config = dict(
    d_model=384,
    norm='layernorm',
    norm_place='pre',
    rope_fraction=1.0,
    qk_norm=False,
    init='normal',
    init_std_o=0.0,
    lr=0.00495,
    train_tokens=626300000,
)
Each number is 200 + 20 x the weight over its row's rms, rounded and kept within 0 to 999. Layers, rows and columns count from 0. The size before them is the row's rms in percent of the matrix's.

# down: layer 5 MLP down (transposed), 1920x384, rms 0.188, rows 1076-1111, columns 192-287
# up: layer 5 MLP up, 1920x384, rms 0.179, rows 1077-1112, columns 192-287
down1076,097,210,217,217,168,190,188,189,198,192,186,208,220,220,238,186,190,229,203,205,220,213,184,211,207,177,192,156,196,230,205,227,168,170,202,187,206,213,215,200,209,226,175,227,211,209,216,209,200,213,236,198,181,252,216,247,200,221,188,205,219,209,167,205,187,246,203,186,210,190,251,232,209,210,203,190,213,199,188,197,198,219,215,212,207,233,185,174,178,213,198,185,178,197,195,214,233
up1077,101,230,216,210,220,250,179,209,195,201,233,217,208,212,167,197,232,200,204,197,220,204,213,199,192,201,222,215,201,213,196,201,188,206,211,202,148,231,145,187,196,231,181,213,204,185,191,216,190,196,204,204,198,179,184,209,202,194,207,166,163,195,237,206,207,205,232,192,227,188,187,195,210,210,181,226,185,195,191,214,190,205,208,169,190,157,187,209,201,183,206,213,216,177,190,170,175
down1077,103,194,176,208,186,230,201,202,209,199,194,188,210,214,228,225,209,203,209,181,166,184,198,174,197,216,202,237,204,212,193,231,200,201,233,185,199,249,212,204,189,216,186,224,223,180,201,179,200,199,214,213,216,173,210,187,204,195,230,166,195,214,201,213,203,229,193,213,191,234,169,217,193,198,193,185,175,215,209,240,213,209,212,177,243,171,216,182,200,227,186,184,208,204,193,187,199
up1078,094,213,199,209,215,201,193,220,186,256,180,180,213,177,230,218,188,207,202,190,195,178,193,241,181,219,207,214,253,205,180,209,187,219,213,201,167,212,185,233,210,227,206,202,193,202,167,203,219,182,220,222,199,191,225,221,213,242,199,210,192,183,181,192,195,199,199,205,198,192,204,198,190,162,196,206,223,215,181,155,164,216,208,152,192,204,187,221,232,206,204,177,198,163,226,207,151
down1078,092,200,226,188,186,211,183,185,224,226,190,193,224,203,217,176,184,208,233,191,177,221,201,170,208,204,205,206,201,214,227,219,217,180,212,215,195,201,185,170,194,195,178,180,184,200,202,220,196,224,216,204,198,204,190,193,191,188,234,162,222,214,205,200,237,185,216,183,217,209,208,228,219,210,202,162,206,218,210,208,224,181,234,226,211,250,214,210,175,211,175,204,213,186,181,221,211
up1079,091,237,191,228,222,216,201,183,221,183,191,200,194,223,184,130,189,195,197,187,214,182,220,201,211,195,203,222,190,199,220,204,162,194,189,215,209,188,233,194,202,200,237,223,197,173,158,230,203,214,223,209,190,200,194,182,181,199,177,247,223,215,196,193,200,202,201,231,215,195,182,203,194,173,184,182,179,224,200,176,223,166,209,181,219,180,207,206,187,242,215,204,197,191,233,208,186
down1079,089,188,210,219,191,188,205,230,187,214,199,222,215,181,172,159,210,215,178,203,216,196,192,217,167,172,193,171,225,201,236,181,188,233,187,180,259,178,201,196,164,206,192,166,229,166,203,203,212,223,163,229,257,207,229,208,187,213,185,226,203,185,174,203,187,202,225,196,202,205,191,240,200,181,192,218,180,204,186,179,207,188,165,220,201,204,232,214,213,178,237,175,190,219,177,267,203
up1080,096,184,185,185,184,223,212,240,187,189,193,207,219,193,171,205,229,205,182,215,191,216,210,198,228,211,250,171,180,184,221,223,213,191,204,191,176,218,198,197,197,192,225,251,178,206,193,188,204,167,232,192,227,205,182,202,200,204,187,217,220,187,201,211,199,197,185,218,219,179,184,194,184,166,210,260,195,155,238,182,211,210,225,192,212,169,250,198,208,162,198,202,189,193,212,152,174
down1080,103,217,201,187,227,202,242,188,203,216,218,220,219,206,216,217,203,231,195,213,180,187,203,213,206,201,164,238,206,184,200,202,212,213,201,221,214,202,227,190,204,179,192,205,198,205,216,213,188,201,214,202,159,190,217,236,217,196,173,214,228,235,184,207,180,248,184,190,181,167,200,199,170,170,211,176,192,185,200,195,182,198,189,229,205,202,176,221,193,226,201,214,200,186,192,140,213
up1081,100,220,206,191,212,221,195,192,199,187,172,166,166,186,191,189,216,193,190,161,195,172,195,206,154,218,181,190,214,219,179,178,197,179,200,203,202,242,177,185,210,193,209,198,173,175,190,160,225,211,231,219,176,200,223,200,207,193,194,211,198,220,172,208,187,185,171,211,170,212,203,192,208,175,209,186,202,167,220,199,212,183,170,204,171,187,235,194,202,222,198,230,225,214,203,214,181
down1081,100,165,185,194,207,247,208,177,181,225,193,197,205,189,203,179,194,210,191,191,210,197,188,181,217,234,204,190,223,206,215,175,201,176,175,188,183,117,180,198,212,195,182,224,202,147,146,191,183,176,178,191,205,195,222,225,183,218,179,202,177,196,214,201,215,203,185,207,153,230,168,211,196,239,182,229,203,203,210,200,199,204,196,189,210,194,178,226,184,196,215,190,251,224,208,228,194
up1082,100,197,186,195,219,223,193,182,202,163,186,211,183,193,200,192,178,200,181,222,215,198,234,182,263,209,216,223,197,193,195,213,191,192,216,201,219,166,197,197,197,193,211,199,199,195,204,197,236,157,233,200,212,236,213,171,194,217,223,201,224,187,207,190,176,174,217,194,176,122,205,229,178,209,188,175,209,221,212,186,211,201,182,221,213,214,205,196,178,202,182,190,182,173,209,189,193
down1082,095,187,237,228,233,188,181,222,198,188,197,166,173,197,226,204,227,221,210,223,226,251,162,185,186,204,233,186,196,200,197,197,226,207,195,204,234,202,191,204,237,201,198,207,217,186,220,189,226,189,231,227,201,183,207,168,193,222,194,211,226,205,193,199,189,209,159,196,227,212,208,173,228,202,210,209,199,209,178,205,215,207,196,201,171,207,240,200,212,182,169,224,177,239,233,163,197
up1083,099,205,167,174,178,199,181,195,166,239,213,182,199,196,236,203,172,207,197,184,242,204,249,185,170,187,186,200,211,222,199,182,184,184,205,210,201,203,179,207,153,209,202,174,185,161,159,214,228,224,178,229,173,256,161,190,187,229,210,202,204,212,193,209,199,195,226,186,216,183,171,185,158,234,195,234,172,216,213,196,174,182,194,218,212,228,191,202,217,221,181,195,236,219,179,203,201
down1083,092,185,176,192,167,162,188,179,184,179,177,179,203,204,243,200,199,214,208,219,215,218,190,169,220,227,191,195,232,207,225,196,223,222,184,203,193,211,219,226,168,203,211,197,200,172,182,204,195,189,196,204,176,237,204,190,192,200,174,183,236,217,216,178,234,183,197,183,173,214,226,157,209,199,198,227,196,204,215,218,178,203,200,217,204,180,196,207,189,200,168,177,172,158,229,202,210
up1084,100,177,208,210,212,176,174,218,177,197,211,201,200,187,166,210,185,248,194,234,170,205,188,236,179,183,207,189,177,203,204,176,195,193,211,194,191,160,177,240,202,210,189,152,222,214,227,185,179,256,197,196,197,222,221,179,183,187,195,174,218,183,194,193,229,207,174,195,213,213,215,223,202,208,169,170,232,244,194,197,220,199,182,185,222,218,261,179,171,259,198,155,204,194,217,192,198
down1084,097,213,225,194,195,204,202,177,194,195,187,181,171,211,176,203,243,200,206,225,219,184,167,211,183,222,183,159,213,195,219,178,206,211,189,175,160,197,187,213,209,221,199,201,183,173,187,219,211,198,227,189,220,184,191,236,191,215,190,223,237,178,224,218,183,182,178,185,215,167,212,215,211,194,218,199,209,232,217,175,210,193,208,197,175,217,213,195,172,224,183,191,193,192,198,217,207
up1085,108,183,194,182,173,221,175,186,206,203,200,204,221,195,199,223,205,194,176,236,229,203,221,232,174,185,200,202,225,212,214,215,219,182,206,198,209,193,162,212,200,159,200,201,199,218,204,182,214,195,192,208,175,169,191,211,165,210,230,204,183,204,158,244,173,209,203,191,208,168,217,166,213,190,190,198,224,193,173,184,222,190,200,194,216,149,188,210,231,185,231,212,219,175,195,226,185
down1085,105,180,207,204,196,172,189,212,220,215,183,222,220,216,187,213,183,210,176,178,214,213,216,181,192,219,162,191,209,227,203,226,210,166,169,201,205,186,190,182,212,210,184,236,158,187,234,181,210,192,175,164,217,179,202,206,168,193,229,156,197,205,195,203,207,222,194,207,202,182,194,197,192,190,194,185,175,183,208,190,212,220,231,218,181,175,210,208,161,178,205,203,194,209,199,202,170
up1086,106,191,237,231,228,190,200,203,175,208,182,213,180,231,210,178,191,168,194,165,187,203,209,232,211,225,180,241,217,187,204,212,211,189,192,215,192,201,217,175,186,199,252,189,213,197,191,230,203,177,156,177,191,176,220,203,177,237,215,202,193,210,214,226,192,217,219,185,184,219,214,207,193,206,182,189,195,171,206,179,206,215,180,192,194,218,165,213,197,187,212,226,230,184,204,214,174
down1086,107,191,213,207,200,194,185,217,189,197,195,161,181,194,180,173,185,216,201,236,168,202,177,174,177,218,230,203,208,211,169,236,199,225,224,197,209,204,188,168,159,213,239,160,208,180,227,216,176,188,204,244,209,203,207,213,180,206,177,179,178,169,213,230,194,180,255,191,159,201,190,214,169,202,191,223,211,197,215,212,209,189,214,194,188,203,205,148,207,186,182,174,203,238,210,185,171
up1087,097,187,176,226,206,195,165,187,203,182,226,203,241,183,199,201,167,198,204,206,199,220,201,219,240,187,238,199,213,164,228,173,183,208,196,233,199,225,156,183,204,176,199,189,159,213,184,203,171,165,230,189,219,220,226,233,174,198,185,170,197,187,216,199,219,193,190,211,198,163,193,189,209,204,175,235,207,180,183,189,236,185,146,206,172,181,195,210,219,197,194,200,253,204,190,229,206
down1087,097,223,209,204,188,200,205,195,181,231,229,196,173,198,245,190,212,208,216,229,213,191,215,213,212,194,222,187,200,204,198,188,202,191,163,189,199,223,190,207,242,220,213,226,191,203,200,200,153,186,190,186,195,198,195,241,213,185,208,188,203,209,190,208,189,203,171,219,204,197,220,205,194,195,157,197,189,224,199,180,218,191,206,191,210,205,173,192,230,213,191,202,199,180,253,204,214
up1088,105,234,187,191,237,175,211,193,218,228,168,174,165,184,192,217,213,192,201,167,204,214,195,226,163,185,219,205,178,189,195,183,206,218,182,217,182,186,219,174,190,183,218,232,198,194,202,201,189,192,204,214,204,235,237,207,192,200,164,203,196,200,221,225,166,181,209,218,181,218,221,215,190,191,227,198,198,202,173,226,193,215,223,213,212,204,174,190,225,212,223,207,208,207,190,188,184
down1088,108,188,176,201,212,176,173,200,175,207,205,243,179,179,169,184,195,194,224,196,205,200,183,204,218,196,224,172,197,200,172,172,195,185,211,201,224,171,204,192,198,210,219,214,196,191,180,246,185,195,200,236,208,210,216,218,227,196,200,238,202,166,212,210,168,204,218,234,232,210,230,204,202,201,209,166,212,278,196,160,219,179,210,224,238,214,222,209,218,201,210,222,207,223,198,184,201
up1089,104,217,192,179,199,204,196,175,189,182,198,173,244,138,171,222,183,197,184,215,211,205,188,208,180,195,205,209,199,225,171,196,242,219,221,192,185,182,225,200,156,173,215,219,178,221,172,204,198,200,207,180,189,200,183,212,215,160,272,190,185,199,194,220,206,190,194,212,170,188,188,199,167,212,198,171,202,216,196,195,196,198,249,200,188,221,222,206,214,187,181,206,199,177,180,213,201
down1089,097,185,227,205,190,174,210,173,220,214,198,205,180,191,187,185,212,185,198,210,202,172,192,190,226,210,213,233,187,182,190,194,198,194,171,245,218,177,194,183,208,202,196,201,188,205,197,226,212,214,187,196,185,221,189,195,200,172,192,198,218,188,216,178,219,220,180,192,186,207,181,184,194,213,180,161,190,221,212,202,163,225,217,189,200,238,204,168,192,172,195,203,199,224,178,216,191
up1090,095,201,226,178,216,178,168,185,183,231,203,198,196,196,193,176,216,198,216,226,206,204,199,176,201,244,219,197,189,205,188,210,192,209,191,187,210,192,200,196,190,173,214,197,219,200,207,225,230,176,207,170,202,208,208,239,200,234,216,216,188,215,211,171,229,181,234,221,221,165,165,192,188,170,211,194,164,197,170,202,220,220,220,207,182,208,195,220,228,188,180,193,196,216,212,202,171
down1090,098,195,195,207,217,197,206,213,230,179,225,187,241,211,190,214,206,200,181,241,216,195,222,210,179,194,207,209,183,186,195,195,187,192,207,200,204,201,170,183,217,205,212,191,200,213,205,213,163,188,195,174,201,214,187,211,183,191,210,171,214,185,210,186,200,180,189,193,206,191,229,176,236,203,208,195,207,196,212,199,193,183,218,192,177,197,205,200,204,173,184,138,211,198,194,266,235
up1091,104,206,134,191,163,177,186,205,193,191,227,161,174,194,183,213,228,177,205,226,200,223,211,249,192,225,175,190,209,187,227,190,202,210,225,197,216,218,200,216,207,194,202,229,183,201,185,173,184,218,202,188,198,233,227,229,201,212,229,209,206,195,195,153,221,170,211,215,184,210,199,199,205,184,188,215,178,189,196,177,170,185,186,202,182,212,182,194,201,199,200,162,202,180,178,220,191
down1091,089,200,190,219,204,228,172,219,177,179,200,198,229,215,230,204,175,190,182,225,208,192,155,171,228,191,210,229,178,221,204,189,193,198,197,189,203,176,180,203,196,210,161,184,205,170,180,206,183,177,193,204,220,182,193,192,166,172,172,202,209,159,209,219,224,210,219,198,236,214,196,177,222,217,196,231,213,155,189,190,202,198,231,180,214,210,229,221,197,208,186,216,200,231,206,198,208
up1092,095,221,194,202,216,196,154,238,163,192,224,225,261,185,200,220,179,189,199,186,248,216,203,245,180,182,203,198,196,177,198,198,188,197,212,210,191,210,205,201,208,217,206,179,185,189,227,196,209,210,180,217,177,178,213,170,177,194,183,169,175,221,222,201,218,211,199,221,184,234,213,179,186,234,197,200,173,183,217,152,207,192,222,173,198,216,192,205,167,196,204,231,216,153,192,146,196
down1092,105,194,260,198,191,185,194,192,189,245,196,239,220,168,190,184,163,208,235,198,183,208,216,176,214,204,201,195,208,195,164,180,211,214,237,203,195,209,186,183,232,226,209,181,182,216,183,195,207,200,182,189,218,200,158,231,230,207,206,195,185,207,203,212,222,202,181,212,204,205,216,201,191,224,202,225,193,214,243,130,195,185,194,174,198,211,213,203,206,208,198,209,200,183,203,131,218
up1093,113,188,202,194,187,154,214,236,175,191,187,228,214,210,224,197,230,187,251,230,207,225,182,190,210,193,211,171,222,215,188,176,186,230,229,202,223,209,188,188,233,205,182,215,193,207,199,175,231,204,200,195,213,187,179,202,234,246,193,226,237,151,221,195,238,224,190,201,209,213,217,191,186,195,208,168,183,195,183,197,184,188,199,170,205,202,201,224,172,226,230,188,202,212,219,202,194
down1093,105,195,216,202,209,173,193,153,183,194,201,211,206,229,216,171,225,218,193,205,185,209,217,187,198,206,213,165,203,205,215,204,177,278,238,188,172,181,215,184,189,213,212,239,179,227,230,191,217,174,188,190,179,183,214,156,217,210,163,174,204,192,204,209,193,169,214,202,201,213,200,186,176,195,222,192,212,201,206,204,207,216,173,211,205,192,189,174,179,200,197,188,203,220,207,134,181
up1094,104,167,218,263,202,196,183,224,194,206,181,203,206,142,183,231,232,196,187,167,219,162,190,191,217,200,192,188,199,221,196,198,202,203,200,182,199,148,179,183,168,248,224,189,237,226,184,189,186,191,216,212,190,207,197,202,222,197,173,166,191,196,191,197,204,183,213,220,224,192,224,199,183,185,211,179,189,217,170,191,181,213,202,195,226,194,187,181,192,216,205,191,204,213,197,233,215
down1094,096,190,183,202,185,143,195,199,196,232,192,168,187,204,175,181,205,186,225,236,207,194,182,202,242,190,189,220,225,170,230,210,165,186,192,211,202,196,211,221,186,211,207,219,206,198,213,180,226,182,222,185,221,195,211,193,211,195,182,248,227,181,219,205,238,196,236,179,206,190,232,206,254,226,186,194,201,224,212,182,192,194,196,224,208,219,188,180,207,190,153,215,184,193,192,195,165
up1095,102,224,212,158,187,192,199,201,192,215,193,244,209,193,225,227,172,218,208,222,192,183,167,242,196,198,212,197,182,201,200,189,179,172,166,196,185,213,174,252,214,180,178,156,169,187,211,208,185,200,167,196,209,170,200,169,194,172,179,188,185,186,216,174,228,180,225,215,229,255,178,176,190,204,207,220,215,215,209,211,180,202,207,201,195,180,203,221,199,187,224,206,213,207,205,223,202
down1095,087,189,217,208,183,200,179,243,223,207,237,206,177,194,204,182,222,219,168,231,190,189,223,196,207,165,208,208,209,227,186,189,194,214,184,199,167,176,179,196,192,207,223,163,171,187,184,194,203,195,216,218,185,200,192,215,227,198,183,224,166,223,191,212,189,199,215,189,166,191,223,195,175,209,221,149,147,229,223,181,195,175,224,221,189,215,188,206,196,214,186,202,188,209,185,164,200
up1096,098,219,210,235,198,205,175,206,170,185,210,166,194,178,203,207,202,222,189,235,170,192,201,193,169,199,210,202,201,202,173,205,158,222,200,177,185,171,189,162,197,199,196,201,219,196,184,221,197,228,223,231,218,209,183,214,173,190,218,201,202,218,196,225,179,195,201,220,222,218,200,198,226,216,253,182,185,222,199,218,173,226,187,214,183,170,205,190,233,216,214,211,228,200,183,227,209
down1096,090,213,203,200,224,195,165,192,201,222,194,238,204,207,204,198,208,183,198,215,189,171,192,217,187,159,209,214,173,202,196,218,198,196,218,197,208,234,191,201,142,212,204,214,205,193,144,187,232,184,198,187,206,174,220,198,195,185,180,177,221,221,220,214,241,191,205,226,258,180,180,204,201,160,186,195,212,162,207,183,188,153,200,201,185,200,190,227,182,206,188,184,191,196,209,129,199
up1097,102,235,202,193,203,231,188,237,202,174,173,184,203,173,139,179,190,191,215,181,199,206,191,191,188,223,161,172,225,214,219,184,208,210,198,189,190,171,198,189,183,185,206,185,223,212,195,207,188,200,192,178,145,203,191,171,204,216,203,202,218,204,230,196,202,208,179,216,195,200,208,185,205,178,195,200,194,191,200,226,206,232,171,195,213,189,214,196,162,238,211,168,238,206,239,261,186
down1097,098,246,204,176,187,226,188,228,189,180,160,199,206,174,203,190,208,181,215,211,228,217,166,194,165,211,197,202,212,180,179,197,195,182,188,199,163,207,200,180,193,154,175,191,239,168,204,202,178,207,211,164,173,186,232,182,201,152,194,223,203,211,179,220,206,190,194,230,206,206,193,187,171,178,213,210,213,201,219,148,218,239,219,174,199,217,192,212,208,205,201,191,217,162,201,188,210
up1098,107,185,221,221,181,221,187,220,171,160,212,232,226,186,213,201,211,215,208,141,205,190,201,195,190,212,218,154,188,182,182,216,184,204,175,203,190,235,180,191,159,216,215,224,203,217,225,207,197,217,185,226,213,219,154,220,210,215,185,206,158,223,223,184,213,193,207,214,203,204,201,184,196,222,158,192,196,220,172,199,247,170,189,191,180,185,165,196,202,185,213,202,184,230,198,184,204
down1098,107,192,228,186,194,170,213,175,196,194,183,213,165,178,185,215,200,213,197,227,207,206,198,156,229,186,173,197,217,172,181,191,193,212,185,176,193,214,226,194,201,223,192,219,221,182,179,217,234,198,184,153,202,195,206,190,207,211,183,209,207,232,244,186,193,232,196,209,220,216,272,193,201,222,165,198,183,210,228,219,188,226,174,208,203,204,195,235,214,201,176,234,186,216,179,200,184
up1099,102,206,193,191,212,209,224,192,193,194,189,215,196,184,197,188,185,233,182,212,206,225,226,240,233,175,210,189,207,211,208,211,177,189,218,167,153,206,223,224,200,209,215,159,209,228,164,194,228,224,184,211,220,197,196,222,216,219,203,206,205,183,188,210,198,208,191,204,221,209,159,208,186,205,183,182,204,172,212,210,154,207,214,223,219,221,185,221,212,185,171,196,228,209,215,193,179
down1099,099,210,172,208,210,191,194,178,227,224,192,173,170,173,172,190,206,209,170,174,198,213,177,208,178,236,197,162,219,199,211,201,221,189,240,208,225,208,204,212,233,241,174,186,217,192,186,219,214,193,200,190,216,205,210,187,216,189,206,219,185,207,220,198,187,185,216,194,208,170,199,228,206,189,202,223,224,184,195,173,179,208,231,176,168,199,208,213,226,199,197,182,192,216,200,166,213
up1100,102,217,177,172,191,195,201,206,195,218,190,187,180,198,209,213,191,204,241,216,202,185,217,192,205,200,237,198,193,177,192,196,208,226,210,199,198,202,222,199,193,181,177,204,184,192,183,197,210,226,238,217,198,200,183,195,194,225,185,225,216,184,182,234,199,185,211,174,183,198,177,194,178,191,183,192,203,258,185,183,197,224,198,195,222,167,207,215,189,199,174,216,217,204,183,195,167
down1100,103,185,201,178,183,174,188,146,203,212,156,171,208,196,216,191,196,178,214,202,173,184,206,213,187,223,181,211,194,217,181,226,215,213,190,175,177,225,234,179,190,178,188,217,224,210,177,212,184,216,210,204,215,203,216,187,208,204,185,188,203,202,214,225,210,170,187,212,198,218,172,192,168,202,202,186,196,261,221,221,179,256,186,192,210,189,216,197,183,212,176,241,192,231,190,180,200
up1101,102,213,178,195,186,187,172,196,193,202,197,228,176,195,202,192,188,201,183,182,242,158,195,219,143,188,201,182,179,215,211,177,185,234,204,175,211,201,201,195,198,187,222,173,202,186,186,212,208,190,178,218,212,168,205,230,187,201,236,210,206,185,239,223,203,193,235,199,229,172,188,168,207,221,246,171,199,155,205,178,214,200,222,215,218,176,180,199,183,197,229,235,201,180,201,192,142
down1101,101,163,200,195,233,194,219,222,207,227,210,191,188,208,214,221,206,199,210,201,207,203,201,215,202,202,217,217,186,209,171,216,188,218,182,218,184,207,176,186,220,213,205,178,221,194,191,207,215,182,217,180,231,158,245,192,189,224,176,224,251,213,203,215,213,198,220,205,216,212,185,169,220,223,209,187,179,228,147,231,191,211,204,195,210,226,188,205,187,154,179,172,226,251,177,162,173
up1102,105,201,242,188,190,228,203,230,162,134,196,197,177,138,222,214,167,217,156,170,214,222,192,177,206,195,192,199,249,198,199,224,211,197,214,174,184,230,212,214,200,233,233,244,159,182,175,199,216,225,248,202,234,227,230,210,234,174,231,209,218,178,199,179,192,227,210,223,197,208,217,166,161,213,229,191,216,200,218,214,181,188,181,173,197,216,190,166,198,220,185,187,192,189,164,213,190
down1102,112,227,208,197,193,216,200,204,163,205,182,218,198,201,209,186,212,190,188,214,216,172,200,222,226,192,214,154,183,266,216,184,197,190,165,176,199,180,217,166,211,202,190,190,209,176,211,168,197,185,197,196,201,225,209,172,241,182,188,216,199,199,139,160,243,192,192,212,217,163,210,224,154,212,218,203,196,195,212,244,181,221,170,186,210,231,193,198,191,176,196,170,249,169,168,228,201
up1103,092,229,194,222,226,173,230,227,184,200,180,194,206,202,190,184,181,242,209,239,191,198,189,184,204,203,197,226,193,199,191,167,201,211,226,182,195,203,186,169,198,208,184,172,206,205,220,185,220,194,169,195,189,190,194,174,172,207,223,213,242,216,200,219,188,207,198,199,224,199,152,197,218,189,202,170,200,194,179,156,221,159,198,178,183,178,192,174,193,211,167,195,214,214,219,212,217
down1103,107,222,176,220,202,208,193,222,223,214,205,166,216,210,225,181,205,209,197,238,214,193,175,213,216,194,220,176,147,195,220,224,182,199,206,207,203,215,199,205,202,225,248,206,212,222,193,174,208,204,207,173,187,189,219,199,228,204,183,154,174,203,190,184,201,234,202,194,181,218,252,195,214,215,199,190,193,198,183,191,189,218,241,207,192,211,157,181,191,198,184,182,178,198,199,228,216
up1104,098,197,195,203,223,180,217,187,188,204,222,208,236,204,192,189,244,177,225,185,223,209,225,224,181,218,217,186,207,214,224,208,198,186,191,211,214,211,172,225,205,231,179,178,192,208,185,179,206,187,178,188,203,194,174,174,193,209,222,182,197,184,187,183,187,196,220,179,175,217,236,206,224,211,159,214,181,163,228,210,151,203,220,226,203,200,188,163,181,223,230,192,212,204,237,215,210
down1104,102,195,189,195,212,219,189,180,192,185,179,145,183,165,224,243,193,194,202,200,223,203,209,215,169,193,242,208,184,193,201,214,171,258,165,196,216,222,173,205,207,186,215,195,178,175,203,191,195,188,183,226,192,215,187,157,181,199,188,188,169,205,191,175,205,204,182,202,179,184,218,190,190,182,200,224,198,176,205,181,200,201,205,192,194,216,198,210,206,211,185,201,209,241,213,198,185
up1105,091,195,197,192,183,165,191,201,240,186,191,222,202,181,228,200,213,186,192,182,174,166,200,231,189,218,219,245,158,190,216,227,196,206,209,195,214,196,211,195,176,196,215,186,194,197,154,210,174,200,192,206,151,204,192,226,149,194,182,166,167,204,171,186,213,195,193,223,195,218,188,223,246,202,214,181,215,178,187,236,216,181,207,226,204,206,187,242,203,202,250,203,208,212,202,218,201
down1105,095,202,200,212,213,202,216,185,215,185,202,220,202,227,196,243,223,195,195,232,201,226,197,194,169,168,179,197,213,184,225,212,212,181,177,207,169,231,206,169,190,219,181,226,202,196,211,201,218,165,174,190,207,182,242,213,217,201,149,198,266,183,206,177,198,203,180,188,208,225,179,219,202,225,173,190,187,227,209,216,211,231,223,219,180,178,202,191,201,163,178,186,227,187,185,180,227
up1106,101,190,172,190,207,206,218,208,176,233,199,142,203,236,197,213,242,189,205,208,220,224,227,175,172,207,181,208,171,185,223,205,234,199,229,210,167,219,225,215,161,198,218,186,154,206,178,205,238,195,207,195,208,247,200,214,192,206,185,215,207,222,183,204,214,170,205,208,220,186,188,225,228,234,227,173,192,184,213,206,195,205,229,173,219,204,206,195,213,207,222,180,211,213,222,218,173
down1106,091,208,208,191,217,200,202,178,207,152,224,199,176,155,230,212,204,221,199,221,194,204,189,184,231,216,189,230,217,164,229,198,201,227,188,231,197,215,202,206,172,211,197,206,210,197,236,198,175,178,183,194,202,198,206,161,184,201,193,221,223,181,184,183,182,190,200,227,189,209,202,218,183,223,228,187,223,206,204,175,178,171,207,213,195,207,187,200,201,212,206,201,144,205,218,208,199
up1107,103,210,201,180,218,190,254,165,169,199,253,180,192,210,228,188,194,168,185,170,207,166,223,165,204,179,231,215,228,217,192,251,218,205,223,206,184,174,202,205,199,203,194,196,168,200,211,191,223,213,192,200,203,181,199,196,218,190,162,198,205,208,229,238,232,203,172,214,187,190,177,199,195,218,181,193,197,219,198,193,200,245,209,211,176,222,160,219,186,179,210,192,207,179,195,206,173
down1107,105,218,177,205,223,181,233,170,207,212,193,197,202,207,223,161,194,208,230,232,204,193,211,179,186,194,192,191,196,218,197,186,225,180,203,212,230,188,212,172,217,179,199,218,183,222,173,201,200,213,192,224,183,185,195,202,214,222,171,199,178,211,201,219,238,225,186,174,160,181,203,178,195,214,195,194,204,239,173,147,184,256,198,191,212,201,217,251,162,208,221,192,185,188,185,141,194
up1108,098,212,204,183,224,171,234,210,196,184,160,185,214,226,233,169,229,227,218,184,243,210,209,199,197,234,203,163,206,165,180,200,217,199,192,218,233,206,213,210,204,216,232,199,192,221,198,240,214,180,205,199,201,177,163,188,171,223,207,196,208,190,191,203,167,187,187,196,175,219,191,209,204,205,163,216,203,210,192,233,184,203,202,227,171,210,185,218,202,185,204,203,202,189,194,219,216
down1108,106,223,221,244,229,212,220,238,178,187,219,161,201,162,198,184,185,186,196,193,199,206,213,231,240,214,183,174,204,177,190,163,203,235,205,216,227,224,230,202,136,215,202,211,193,220,213,199,216,205,169,171,154,210,219,210,205,222,224,206,182,189,194,192,246,190,232,219,188,214,205,210,173,197,198,197,184,221,191,234,188,225,200,235,218,198,210,201,198,206,220,206,200,197,196,176,212
up1109,095,253,229,254,200,170,224,189,181,193,156,186,201,193,183,189,219,200,187,202,206,213,200,164,226,175,184,191,159,213,164,178,207,192,207,187,176,182,190,168,193,180,175,192,208,229,197,192,194,230,201,219,216,196,188,212,208,215,180,188,213,229,194,198,203,192,195,163,224,199,180,179,201,181,211,170,150,179,198,208,215,208,192,194,167,181,241,219,193,224,199,246,192,209,186,204,201
down1109,098,188,195,209,179,184,201,211,217,210,199,198,199,205,234,203,223,226,197,188,240,198,182,214,197,222,217,212,178,177,200,174,230,195,185,218,236,185,229,200,233,227,254,188,227,179,186,214,205,236,172,211,190,249,213,223,215,199,184,181,240,168,216,151,203,192,195,200,198,180,176,209,199,178,210,203,227,197,212,223,213,231,238,196,208,204,190,209,224,196,243,206,190,221,194,193,178
up1110,099,234,231,189,180,218,207,235,189,189,199,192,173,186,217,158,227,197,216,206,197,165,247,211,178,227,188,174,196,218,203,216,230,199,180,215,193,192,176,176,233,229,233,217,181,190,207,237,198,195,232,204,211,206,242,170,199,191,173,228,211,180,217,251,231,202,194,219,167,214,224,194,193,205,183,189,203,207,234,198,230,203,225,226,222,199,230,174,187,190,225,215,195,169,193,232,186
down1110,099,177,216,191,204,213,187,184,176,200,195,210,198,220,185,180,188,202,182,201,211,187,196,181,209,217,212,228,188,222,191,182,221,262,221,211,152,199,207,204,172,194,192,206,196,203,184,172,188,213,209,188,209,210,222,207,191,174,184,205,213,233,192,237,212,191,194,202,185,211,234,187,205,209,215,225,240,178,193,174,186,217,202,227,232,200,216,202,166,209,228,227,233,197,202,212,198
up1111,094,244,186,226,222,181,230,216,215,181,195,147,160,201,187,166,230,187,197,202,206,197,208,193,200,144,170,191,213,202,177,197,177,216,220,186,208,180,190,205,234,235,220,190,200,174,227,196,176,162,193,206,214,201,210,221,227,198,191,194,203,231,200,198,169,187,193,244,169,202,208,221,201,217,199,221,183,182,155,192,199,204,193,183,225,182,195,182,209,226,177,239,188,224,219,261,200
down1111,094,150,204,190,175,178,177,195,167,211,216,229,195,170,203,219,156,193,196,217,159,202,187,201,209,240,213,194,201,189,188,210,204,160,243,196,200,181,187,232,175,162,215,180,228,172,191,200,167,199,224,232,161,210,223,239,179,197,196,201,207,209,181,231,230,209,182,195,209,179,195,197,213,210,235,197,199,178,201,214,232,184,166,167,208,199,186,187,217,209,176,181,192,231,209,205,226
up1112,105,181,191,184,208,210,210,218,220,216,237,219,222,196,212,169,195,201,177,168,213,225,218,179,228,183,185,196,187,201,160,181,179,182,192,208,209,214,186,185,231,208,159,178,183,180,201,208,214,216,216,191,201,216,188,182,243,163,179,180,245,224,209,195,186,181,208,194,231,191,180,191,225,196,185,193,162,207,193,184,173,210,237,209,194,245,233,242,214,238,213,201,241,180,230,198,175